config = dict(
    n_layer=13,
    d_model=96,
    n_head=3,
    n_kv_head=1,
    head_dim=32,
    d_mlp=384,
    vocab_size=4096,
    activation='gelu',
    norm='layernorm',
    norm_place='pre',
    norm_eps=1e-06,
    positions='learned+rope',
    rope_base=52400.0,
    rope_fraction=1.0,
    qk_norm=False,
    attn_scale=0.177,
    bias='none',
    tie_embeddings=False,
    parallel_block=True,
    init='uniform',
    init_std_qkv=0.0819,
    init_std_o=0.0,
    init_std_up=0.0819,
    init_std_down=0.0,
    optimizer='adamw',
    lr=0.00325,
    beta1=0.9,
    beta2=0.98,
    weight_decay=0.043,
    lr_head=0.00642,
    warmup_steps=556,
    schedule='wsd',
    decay_fraction=0.908,
    decay_shape='pow',
    final_lr_fraction=0.0,
    batch_tokens=16384,
    seq_len=1024,
    doc_mask=False,
    train_tokens=104000000,
    steps=6348,
    dataset='wikipedia_en',
)
Each number is 128 + 24 x the weight over the matrix's rms, rounded and kept within 0 to 255. Layers, rows and columns count from 0. Numbers have three digits each.

# layer 3 MLP down, 96x384, rms 0.102, rows 25-95, columns 0-127
116143120107124114110131132117110105145162094112130145112092137129138122145115112134096126117156146110149088103079171129066157148129104122079142144136134112120096141135140067176114134115160128143133156113153109130122143150135136072148098108131082151109130141104130121139139151169093131141141098113141151124111143114110075144105104183145113116128134138132114124077159120113104121144133
147106121121140134138118120131166084112130124173129159149186116120095157095169109128081161133127144132097126122133100104116165125129122129105123105140168108099132129131136117122115100077153134127119097143120116127126129143112118131180135111130134148137124138118120111129154150121125125138138134112139145141126146125124155114154130108112124167083134178128130099149141124128123140155127
131145111100168125171142109128120082115140133129134095128152107109134154133154143105158107170092136125113137143092172140119132120102144113152130097118136158127144098106161131149125115126144127095126146142087096128154052138107122149123140129123137126135139109137132142110117161162153124106152119135133129139166156111132166100160108118133128130172160133144124122163114103136119110148113
123127089139082122134156113127152090130113120110127143145110117118121141137115124133145143121140140117124131140097117107125132117139154143128149117154101171146131120084135115157158134139091123137098104147128143108075124148123103159122146116148137120100138100108131149113109144118143145153163173122143130163098113132120136114130116135148111148143077170115116130110162131153146127115156
083089119154060089155187165080100157127126084112150143193153110084132163133154131121116160129125078073125089117111131109069172149119163100101135106115163120146125160129112097161140120082107117154094148089166135143105148127135158079133078091112094145089124108179133079109146166109050121170130071076109120109084120140078165115147113136091119073109140139136143122117114138106148180116161
138115130186152145136108091135148181076140110114115067101113140095125122115112112131142154113162151135151140141121151091114139129135108086122105117078130153137103088111108160093126146133175145140132126138111106129141119143090097151191117134105154111134121137130114123128118161108107148094128157141138129127112111230135146167145107144150137133123143106111156113078115111132145101143114
114115141106186081128094149101145082117138136150163159113148103140116108134145138148088127130121077098108125141173140121141118135114118146125138098124126105113108132100152131182148171176127069133071162117161087094144082131159119177139107113115103133096114090151159107125169106153120113142143097097131118140129142132094150151141161128100113095114125087149117170103111108107126113135133
126156139145099144131101142139168124136138143166131089128164153110103118113094074106165153108162096148146143100192093082124130129105164140131118149137088147122096100109112123114135116069060162122136099161134100163146091139095134124115168133116185138125114117126104141115114115143136120152119145159195122122178137119124127124086156078131154134135123135129131118168126102137103154123144
142146115130112144107099122128149125107084151149083112145143128140192111199084147104166117109156152146156107126138129122119136134098127067144156132138094171129143095129144101084145122125162121120145160108120107087136109127159125124157125140155159151131093116103084137126139149115139096110159162143102095141148128120136130143158125138139125107114142136133131107162110113156130109116132
112115117144153135122154116127130142123115141135132124125114137122097123130129161128120151105161115128072125105126136136142110135096120144118148085146106151107112168188126093164152128116132089161119110125142151142152166129134110137090163136154115136111148159096165111118124118136107142118140156128162127168154086144130127123121128111109130137133124118137129065110134090163157113136153
141156120124099150167120112136100118139133177160086137097143113136169129151139096171179105171133187164119119111133154142143131156103130130136149161130135129142115133067118141111157109180154168141197113146101136103152139134079126134133124133154110110152166173097079142087124085161147136094076128158148125165157155160164061137124106090161074144140158169144077108184133115124131119123060
137113145110129105110158125117135096102161119117150128093142126160153108121197108124138139149129158144126153142119145134060168139126108154140126126115132073133137136112164105123140151098103191140108118166158151104146112107144157174098126113147172092126132129086131138114110084128163101148147151103091145118155128128126129120144143131118117128144126121149140131144119113112160099127152
158149119108115160133125135155112090098068155110145145146120100183157115167149157111100164131081139159138152116133126137141159153133137110175128164145130140135162144136124111098122128148158133118177122140119131126108114163149121117092150150152179150163142129133103144125094102137133137099134142146116124133091118119166107109130126088156136146082161137149134132137127110130109144109132
140126133148147121099108126122109130139141130096144140139120108142091179134104168099144145154117192132117109127136157114113153083103105115096122099123070164139113104143111113098141121141108097134112115120165140146126106141091088155142112136133099118137142096142139123143130180116127134115133123130102118136144164113129144121130112136119159125125146148111113123142148118148113119121131
158069133121116149116110148143141132099145150082129158084142141102139107154132136121154094128133097145144158103090146107173119120150153122117111149180125145106124145171146127123115125142133050095158156135144124154122138178170106098133162145144104142148098142142144157118151112105131132122135155151121088130156140119157127168171131147123128145150095113094145154140129172097145113137115
140126133175102126151145104137161144123126108085126159116123093117128138131129128142106130126125166118111135127126136094101136141087144112157121111164133083155113117141119109122092136132118119134127122140131119074114141131116128123153152129113112140123088138164097138121176124148119145133104169137098142132162109171123120135138126152124129139137141146116132124098153152149128111128118
104101115086177125128107145117111119117154104136140096120124095183154111127109146113160135088139152113152096117115136116156117147124111119119135117143121125120172132160170139126083133152151126165117112133119174131108123129186139116136118128118123172112094166073120137088104088125145147173136140118130112138161088143121132138094136122114151125116120080144077126167114140111145135091122
135148128105135128063065112130110154127124150107092162158117109137155134149160150113160116108120116155079151122105151122151100103124104123134128144131119127137121123105124138129152136166146130145164108111095141099104123095133121138126158175109122090139159130083139160102176109103136125131121143152095104118118121073141126137128147105167133153135132143126151108135152097090078131138114
130113146175075137147167108123158191119128122121093129176115116119122112132116137143098121132167124145076097137159104101106093113099123136118123151117101120108090114119093114135143145054115111107123093106139151153098165149125127085113128131119073114119128148132141130107138133102141111132104101121132143124108128108146138155165126110090167147128108125159156125105153150114119114120104
146142115158121162098124071188167162110112175124120132120126131126124157150125073127130084141135137157144126164149133158104125151123100129116117132111146150109108115176143135141104102147172138154143142163127154147103154158114133110185173164113070125153118156107156158120139131107128147146104164160160131130127182178164136128101109115104104187160132145114112112109107174126094139127076
121114102120149124128155145125140108094122112152146095108120144118100141115142142141148138160160108130153153126111160134141154117138092138155134117162134157129154142103106158131137128100122132146138131155103155101105119141110139131109114124147130186127126132117094121117150125124106133101122153122141129110115147103122117111148130124088107106101136122152137145114135117157125150122122
113174144125125132101158139122142134152142109106146148138131117119094161079137170147113147107150123112114124161164156133117150146138175150107110121154099105119118139111144121127094137125143101143109088143125117086147116082153109101144142128133126094135124143140140118110130122131136133175129097131145144147108143142127119133124140103106134132128170156125142116123119148137138077126120
095118135120117085112121135086142144164146090097119108172094129087113132119124161137122174130147169094098147112161118118123113146110138123098114144100132138096152159158147134165114104125159140084093144135095141143157167124104120135138079100128138172069110149109134089118123140141088117116113071076139112138154123151094156128129183105130127112113111111151186151120129135108112123134116
133126120108084130140153136134126125126131118135124131064150109135117112088109149144102122122174124121116146106124097151085121125124129172112114172121087117144127156092123146138142135048149129169107105119155093135118167091134119121153126107120193163137155163089143132148110117135108165121134143122129131089141078169121121123147156126130166133194126150139137118140130114132148202167151
127127110090143135139094119129082133126124128153129167157164100161144108120117140120138121152119115146142098187108106109115112113133140130123126083095130157128150140179134116119136122168144152132132108107116098082181163145124086123112123137138095103126120110128143130129106136130128137119123141140095097138165139097126149126088101162120105107095123139119137136149108095103084184127123
147125113129105130094101103121157135116140105150139121128122150161142113145116116154161136129136158114128110144156151119117135110115130140122103148131098122098138105172125149102141120102107131101126117117115129149109098191134141161152140118064120128134142136108137123110139118112101160083148146141159133115212167108135130110103120139148135104103132128126119145180139103105179097143117
153146129088138134113137132122114105145125115101133169156132170131080132135114160159107131108127111118109134157152183129114117096104123144094141132166107113098149122163137118118117110111084085110135162138115130111125103161120125158099136125131117126142136084119117168127100106112134126123108126140149167147118114184133180107107162149126146152152134139124148144103109126111145133123107
164220140141185179113105092189112126119151186109117142134132124099110126130124086132187144075139144182143170139116114125090107177113120140095129136123084166136147140108109187140117134117086117154154112132145141129142181099124077129100162170164146081164119135109137163125095145113152136123129144168089121142188062154177127129125130121137142170141141163112126151169157148122144104110139
132147116112161123122137121119115133160178110136097169121115094148109142108121119129070118147140090115132150165119154174099136124138156139143130151147151110124133168127103128172128142093171111116119118125136139122106092120112150129100120111117137109123141126101156113155136123120087117113133139109161129153137120107117130125133137145087054114137144130147133142129154150121159140118120
124100096079130134099099146138166155119132147108117193090125121115074119144087154111108064136139176153135095131089167167095152110154121123152091164105117126132098137173156176109137140157124135123159108105123100178164135130108103092189124156120134121158150107118124157115144069147159138142088140158114100142118166096108098102152118106144130138117144127116149103133131118121111149162104
151105107111190131121139075129128153149135120087131099120131161100105089117147142126151132128185104124130148142134122154107138149149156134132117150099141109151126135122152095144104138177110154131180140095113123158138155129143112165092133124098113112128157158124095127181123138107132153120128147145115122146128109103135102139120132137144146148124105098136089130127125141120135135159136
135170125136087121108122143135053144134119150134107142096131146136152129091124130113118116105143140139102120110106119078121119123112107138111179142125127135153115118103127114148149109152123133111120102138119096080105093109128119118115154142133137168122124103114107135159156123146144138147107173141096114131083098163142069114133149128134114135117139127114101116144118096132132149171088
096124137153152114133177174119117118151151144108153077101115130099118121156143119132123109137127128107145158154119131117120128162176160139120110182128144130103153143152128086114147135145087099154112130149118137143145162107121191179044121113126187102121143144127125115122118118100099129110160149115138139086172108109110151090148105138141099126131118106125109166091152155063175174161154
104116163126115120133088193112120153126139111114150130152146140151074190194125098154112147120114054111116107117137125121097138095089143110125132167160096131109145086196135139104181137120115132118089114141164120157118161112092126100156101126112114134144127130149111110121149142162113138143108122129186138089066149136134113151125146102142163093110127145142146109140120117120123119145137
113165144136111100143140130121150152139145107089147121094137170120065086142114153128088177154090116091143089058092135165149153109155160125139157109146140090075135140169118105137114129151145102104113103108148110109109090116160151143102086109088067145099119125162115118129113141184109151124116094105121128102140103160087157138094180113108102136064088068120135098072153111117134112124172
145166111105182148147161155142148153133138133155123078144122136122146130113159114161148092146133119133101116131124126099106101111134118114111125123112150136145125127130111158127133119127176140116139110129119180099173125097151096122105130141091164141112120120102156152141110183107134122123129138130143109096137109128131128129098125153128141136130122147145118144152116130096143113116130
156090169095123147123117085150171170126086161153114135147126142123161132079113143119164141120087179146105091154121128121168148149100125115167137107113144115132161166128129145136151113120154149125145121130144143137141141145142132128119129153154115118137096144107104160118128112110138129149128144151109097147118121102143121079098098135155119122097102115133116131175084078109116102097147
140104115144137124134107169121180113132100143141124132131109140077134079131168110127117137158122161133108116113104122128153127117101130161101125139118140153152103131105143110135113096132123127095139135110135117059141085136134110097103132128114101150143118090145165147089164107141136141107177110132124114100159087114153135125164126133129138146150143157119176172081146139109152117143129
120116099116004115131175138117122166155116152115099127107111145157143117130140172125132088102081102120163126149151121110111122153123137129124172170117110142136138132120092133133171101160114085135083125119143074138131098132102116134083133129134160132138117159118137144123138108151130133100122122129164110109087138143130159132115127129115150140156138118115101129132118140145110144111132
186136123126096170120140206169161129106121144119078115124117145123079102117130103103143143145094137167108188145093096140198131134149143142108104099105058137139098094187117129119115086147131144129163113158110124142113123173140117171111189175137127103156087159114111161121093098119207146119157146164129170129167156161164103141150145083168093176113098099158118116194105153161126089111111
136122144113141146124124142148137137137131153134149100117129134136115161162143104093121130081151123140093169092130127137151129119113122064105141135129137109089147112099139115093116113137075133140158103130146190126112138127133115129153155148155173082140088114131107161115110156087142110120106143166125148156175138145148131142143131109135147141139131128078136095135141119142093136117115
062134128107110055132156131072075108140141076158142126136106113140173156153110126146091136099107158066151111172158140150142103113144151095204117131116149081128081136098111079154135152118134082124069139076185091147154075121136131110134065080112120147051137143089131089171138113125080130111142098064144141134113098053052144132131129209126117109136145125160167111112114159146103109141123
118111145146146125155110127126128148152115102108107107099123089124102127117131142115162073139116134118139130157157135100139152143141136123121104088116104109123156132142150110116143084083094150113124147108101179168112133149110148176093133112133115127105120136130098113125116108106121120133127112114114120157100143108112138132136128177142117135099120154102128087120104106128132125090098
125163110170141139111144126156177154138119160138136166164104115152168105135140126142148099162079127155130152146172111098126124093147135177115153092137127146155121142110156150149170145181156158130140110138164138129132109113121111130111150133134114144185130168133116149148110135158115109155119126157140126094144154146135085113108118173119113142092111174107065157157106152114136156109144
137122157098088125136112160125105196138109123106108079097109164119072108120118136177157133145130133132155116093100146052148138088128116076083111127117077165132125150089116134143129089134125145101147169146118072127148144164090059135174138104110104125125128118127111135134122118092145141120105098124146148107115136106157139119150174113115176121113123120134149088137135148178094129144128
125133156134065133134120100127117118130101136115142110138106120117161123164113133131096107146106122138110132097149119186130166141138118144151133105116126095156119139108148160150128141137130104135137175143106102169134122145140169083156112133125133118134145157117151123139110152120106126127097119136120143099144135153124149134154118142164105119135130154147111115099175134141129116160119
119124103108108102133138143102143142138136098110115118131145148130150125116092151154140162143140086118115100140122108137202129146120112101152134112154130110113113084179148118129100113093148111132095110129109120137143112130129161096184112095137110139116124143147122107151138128126116123108105126118131116137111130165135172104112107116108145091103137144124103076077161132151135129145114
109158114148109118169117153117147086090144105120123171162140128134074119109139137121113142123145126126138174137048120106145096115123098111123128090137128138123135078156147132117112123109176131134139136154115119119117166112111134149116125115145106137108099079155150091113151142181134123131115113108101121122118105104126161128134113133098078134117141122141110117120151152131133101115126
099154122105135112101119103129141111132133114147149085141135109105103119115102133123120151127149118109112134109137140153104104155130140161100144173140131150102160150127115132105105113135122151147136133141138128151098116115122148115124135109152111106125132141111136094120127131118122091160135071113116152127160091123109123132091135124125147141105094103111122145116154152141135094088110
096141142141139114123120142110084117113147119147139162124114111102174135146124083135135116143081131122105092117109079112130132088131131109129156146121134134143147112099116144118154169135100132146120130123144107103162145102139126136125094106129135129112164066139104101116141118121112140123129130123148110116101110118102098162120146138139140114098163156118126124117128117144131121130102
149164082137139133124157158149099103158113133102164133152131161152140143132079127147111148093160133134120165165128104152159123117109176125161099154124099183173120165157140149130106152103131138183141117068123089130184122101126105132141144146154130111132133126154128175178141153120128098090107144146120158142068074087119130117147147130154150139144093126103101105099155115136121138166076
166085122207104151099137131164134113126144170152121167106072126117150118099141117137164095153074120181141119120126125108096137118127128172122079143122129161197123125120109115118153139116157075156189142110128100067123122112093129128176167182098072113171114124114144172125122118123142112101131190160166117111173113125173118150160073157089079146222118136165137162168105105146135163107113
174134136108079130160114114148143143177120153144080095156144077106140155081122113112118098132144103157127092091126115133130131136135126115146140158126132130112152106094111153125116088139127116121139122141147066162105154110105108138112157148121137095145125101108159147079098103182127129111086152155108147130160135126128134123082155138117149138115135138135149096123112133135125149127125
143171140093143146156110166164175110121135147151130129132136136165141119134117120136136136101136128161080148156130084119102107122132128145145148142105152122167143192110139162099116134136100093125146117131108171176161143123167142105088131146173131139161158092133120132094111098089187149114150132155166153126140132132151149130118176127119187158125133136134147135078152146105127160129141
127163121115159115163118106119139116122142105110138139132127108094115150136131138150112091112186091117125180144104130135096120141101121133109142103133137109128132115128102107140179114099110092126073139168132203126111143121166132113088111111120135146107158138109157103131165166127112098123129122093094107135116153134111139167151146135165124126153095125113131140138118141132126095154142
151118097152062146123169150134134113193090122122124109085134089139139122128128155140119137151138100142118155083141130140138164151183161117137121157116141138147104126036117132143108109131111100133145143150111181134071163155077111128176162135125108135138108158140176143117161151144139149159136138141154106117154151085133154127166090125121085128233104097147116090132121181050131131155113
170133071142141170092125167181101092124130175147109146098127138142137134109108116092161114128137159174122103100083132177116152130175109102092159128128145182159136117085107161129148136192160159154132141123119069115132129132127126104091154176140139094170135109152142145123145168092163129139184148189146111167173130098177114115110122147105126142152109146120149128164131138124134141138119
136141111112106141164149113128137134132117121118113119143116154138117131108138163142132124149154120122127113114138106132167137143140113122179147119116121115108132138101146146112110124150137104181121119117152113172119142117113126148134132118125089124110105156124137096139110109150124106120168113110125102136150122140122115182134109155121142147122107098144124145125118118128135122117145
142173172097140155104148096151123095103102158131109129114162113071130153121095122118199096122089171152113173152127126108131123109133122114127147120129119093157141121101107153071115141140115126116147134122160108103122137110113125113109155139155182109144138150126140130089143133142156104100149134157077136140145137113171118126152123094126140143137163134137129143161128153146095102091105
081098143125109135130170092118152126105132124112142105163094140107177135155109157127068124128123076112148118127153112145125109130154129137162104109096175135076113114104161124146139143120094166112129123102127119157114125156118136125133088124124112119096123138113122118127119126119108134120108117105129125126066144137120123097143095159142108116093113105116102156078118143188125148132124
118111156120120117124103119121142125109145132173106095137157103117129122122135124130143105115148129135163102150163123160127130134141103105120138131111085083154116149147094136124111106156135111100162121154126119139119191121111147166113115165113139147140131149118127126120099093104155111097105093125116098091138135134135112136098170091143148129123140169133096114119090098111151122124160
143132126141185143158107111144182180117114129201143165143135116135111152121109094120168103101129160132096119126130134104129116092156133144153098113120174079121125112166135119113127107114155145126104137115120151132088093069175140109085132130111145106125123069128125157132101138135147116125127133134159115147090123124140106115133152149151129141103139151122116100161145150153093121124121
126085122081092107151123134119114124131141118125159139081118162160122120113127135108096121135120158103146072153109140176119148174156147128142129180093132127137134160182127141128166126152062136162105118105131144102144168135093161110132118140157147158127148134138128106148137137145107141151173099121112112101129127093122162121137131164157125132142143131116120130066091136110124171183157
114137169134170117097148152119119142152108125094113126067102113131136130150162130110096126159093099099143131140183155123143127155131115111120144144140152125108155126125153126118141150120139129123113125127115129128156108170061120157100097110122117168147161141189143103134148114125099090162128120097185140124111130125117164152129094106126120113150144153129146123074116132123093158146131
123123124139172131178139136130091128127144120124138119166089148147077103130125137128142160147122114121127133106111147137114144134154110127107128160126126124135155123157128120160113119132127154121110146143104168134126133156129090129151130112147127132140130110143135142157138125126117119159140137130106156149147102128139158106139110139132136139088145106120138170127117124147125112107123
103122157131095105128160150114127104128128090135092128082067132136167106142159097127086117116115096090117112095147157186128154126158123133114159146159159075100105147104140114110142124092081105109108125102086158163101131116153151123115093105129181134112172152152090098142089161128115157114139034103101147125135135131119159117086131090094169116158132179099137129111130130080133152139178
118117119172115108114141105106069112105126142136121136090094093108130080116123121111148152147134106130092125116144111144136141126135141137132102137126092116115070127053120153122092122149122133106125129149147126077128130132133152130172094122117128126104128132122166118162122119154124140120128117107108149138130164143124114142109105129121099104186089073116163144146107117107130142136159
110061097135101128112154113116109164135115141087171118126114150134100129119111121161101149125185117112173135113095134165145133160175110108149144135154154102120127120088099155113099102132167067123115097137144125084167168150094146072149114121146125149139106146156120146122084116129135159151098105111118119141148143141120120158139097135107091093151128131140101123103143131183158121120124
101118116145106114105118120113141145137124153127119139127117121067156119159099145131153123100090131119190132149103139118175092131141144112081137093119138131139095139185116127129103140143193161139125154100146117139149127135182110125148108125149132156125131137151155114128173117111120120150147126135112141115128159132129153090122161108106124091125157145126170136131146138157125128132145
134127093145129134160084119129161104096193112139126194094142148178134105138129133110142119074129168112123096081143119120119142093109149110097106128143163086118199121180185134097139141123115103121147147150120143164131104094196178127151102116118175077122142110182103121113098126109138120098080119120088123187089078123137118121079183124129182100145163122157066121126141118150168116137168
146091082143191147122096135154161090093152163158124104136140136128153155126143115109159130095081128132123113144147132093142117132109148089123128086113160153119142089124117133103112173117118173123161124151134120111141118122120136119135144158131133127143136127126093136101111137089151127150095144148119105086155201143149111145144095146127154141150134130105152121158151085153136134152124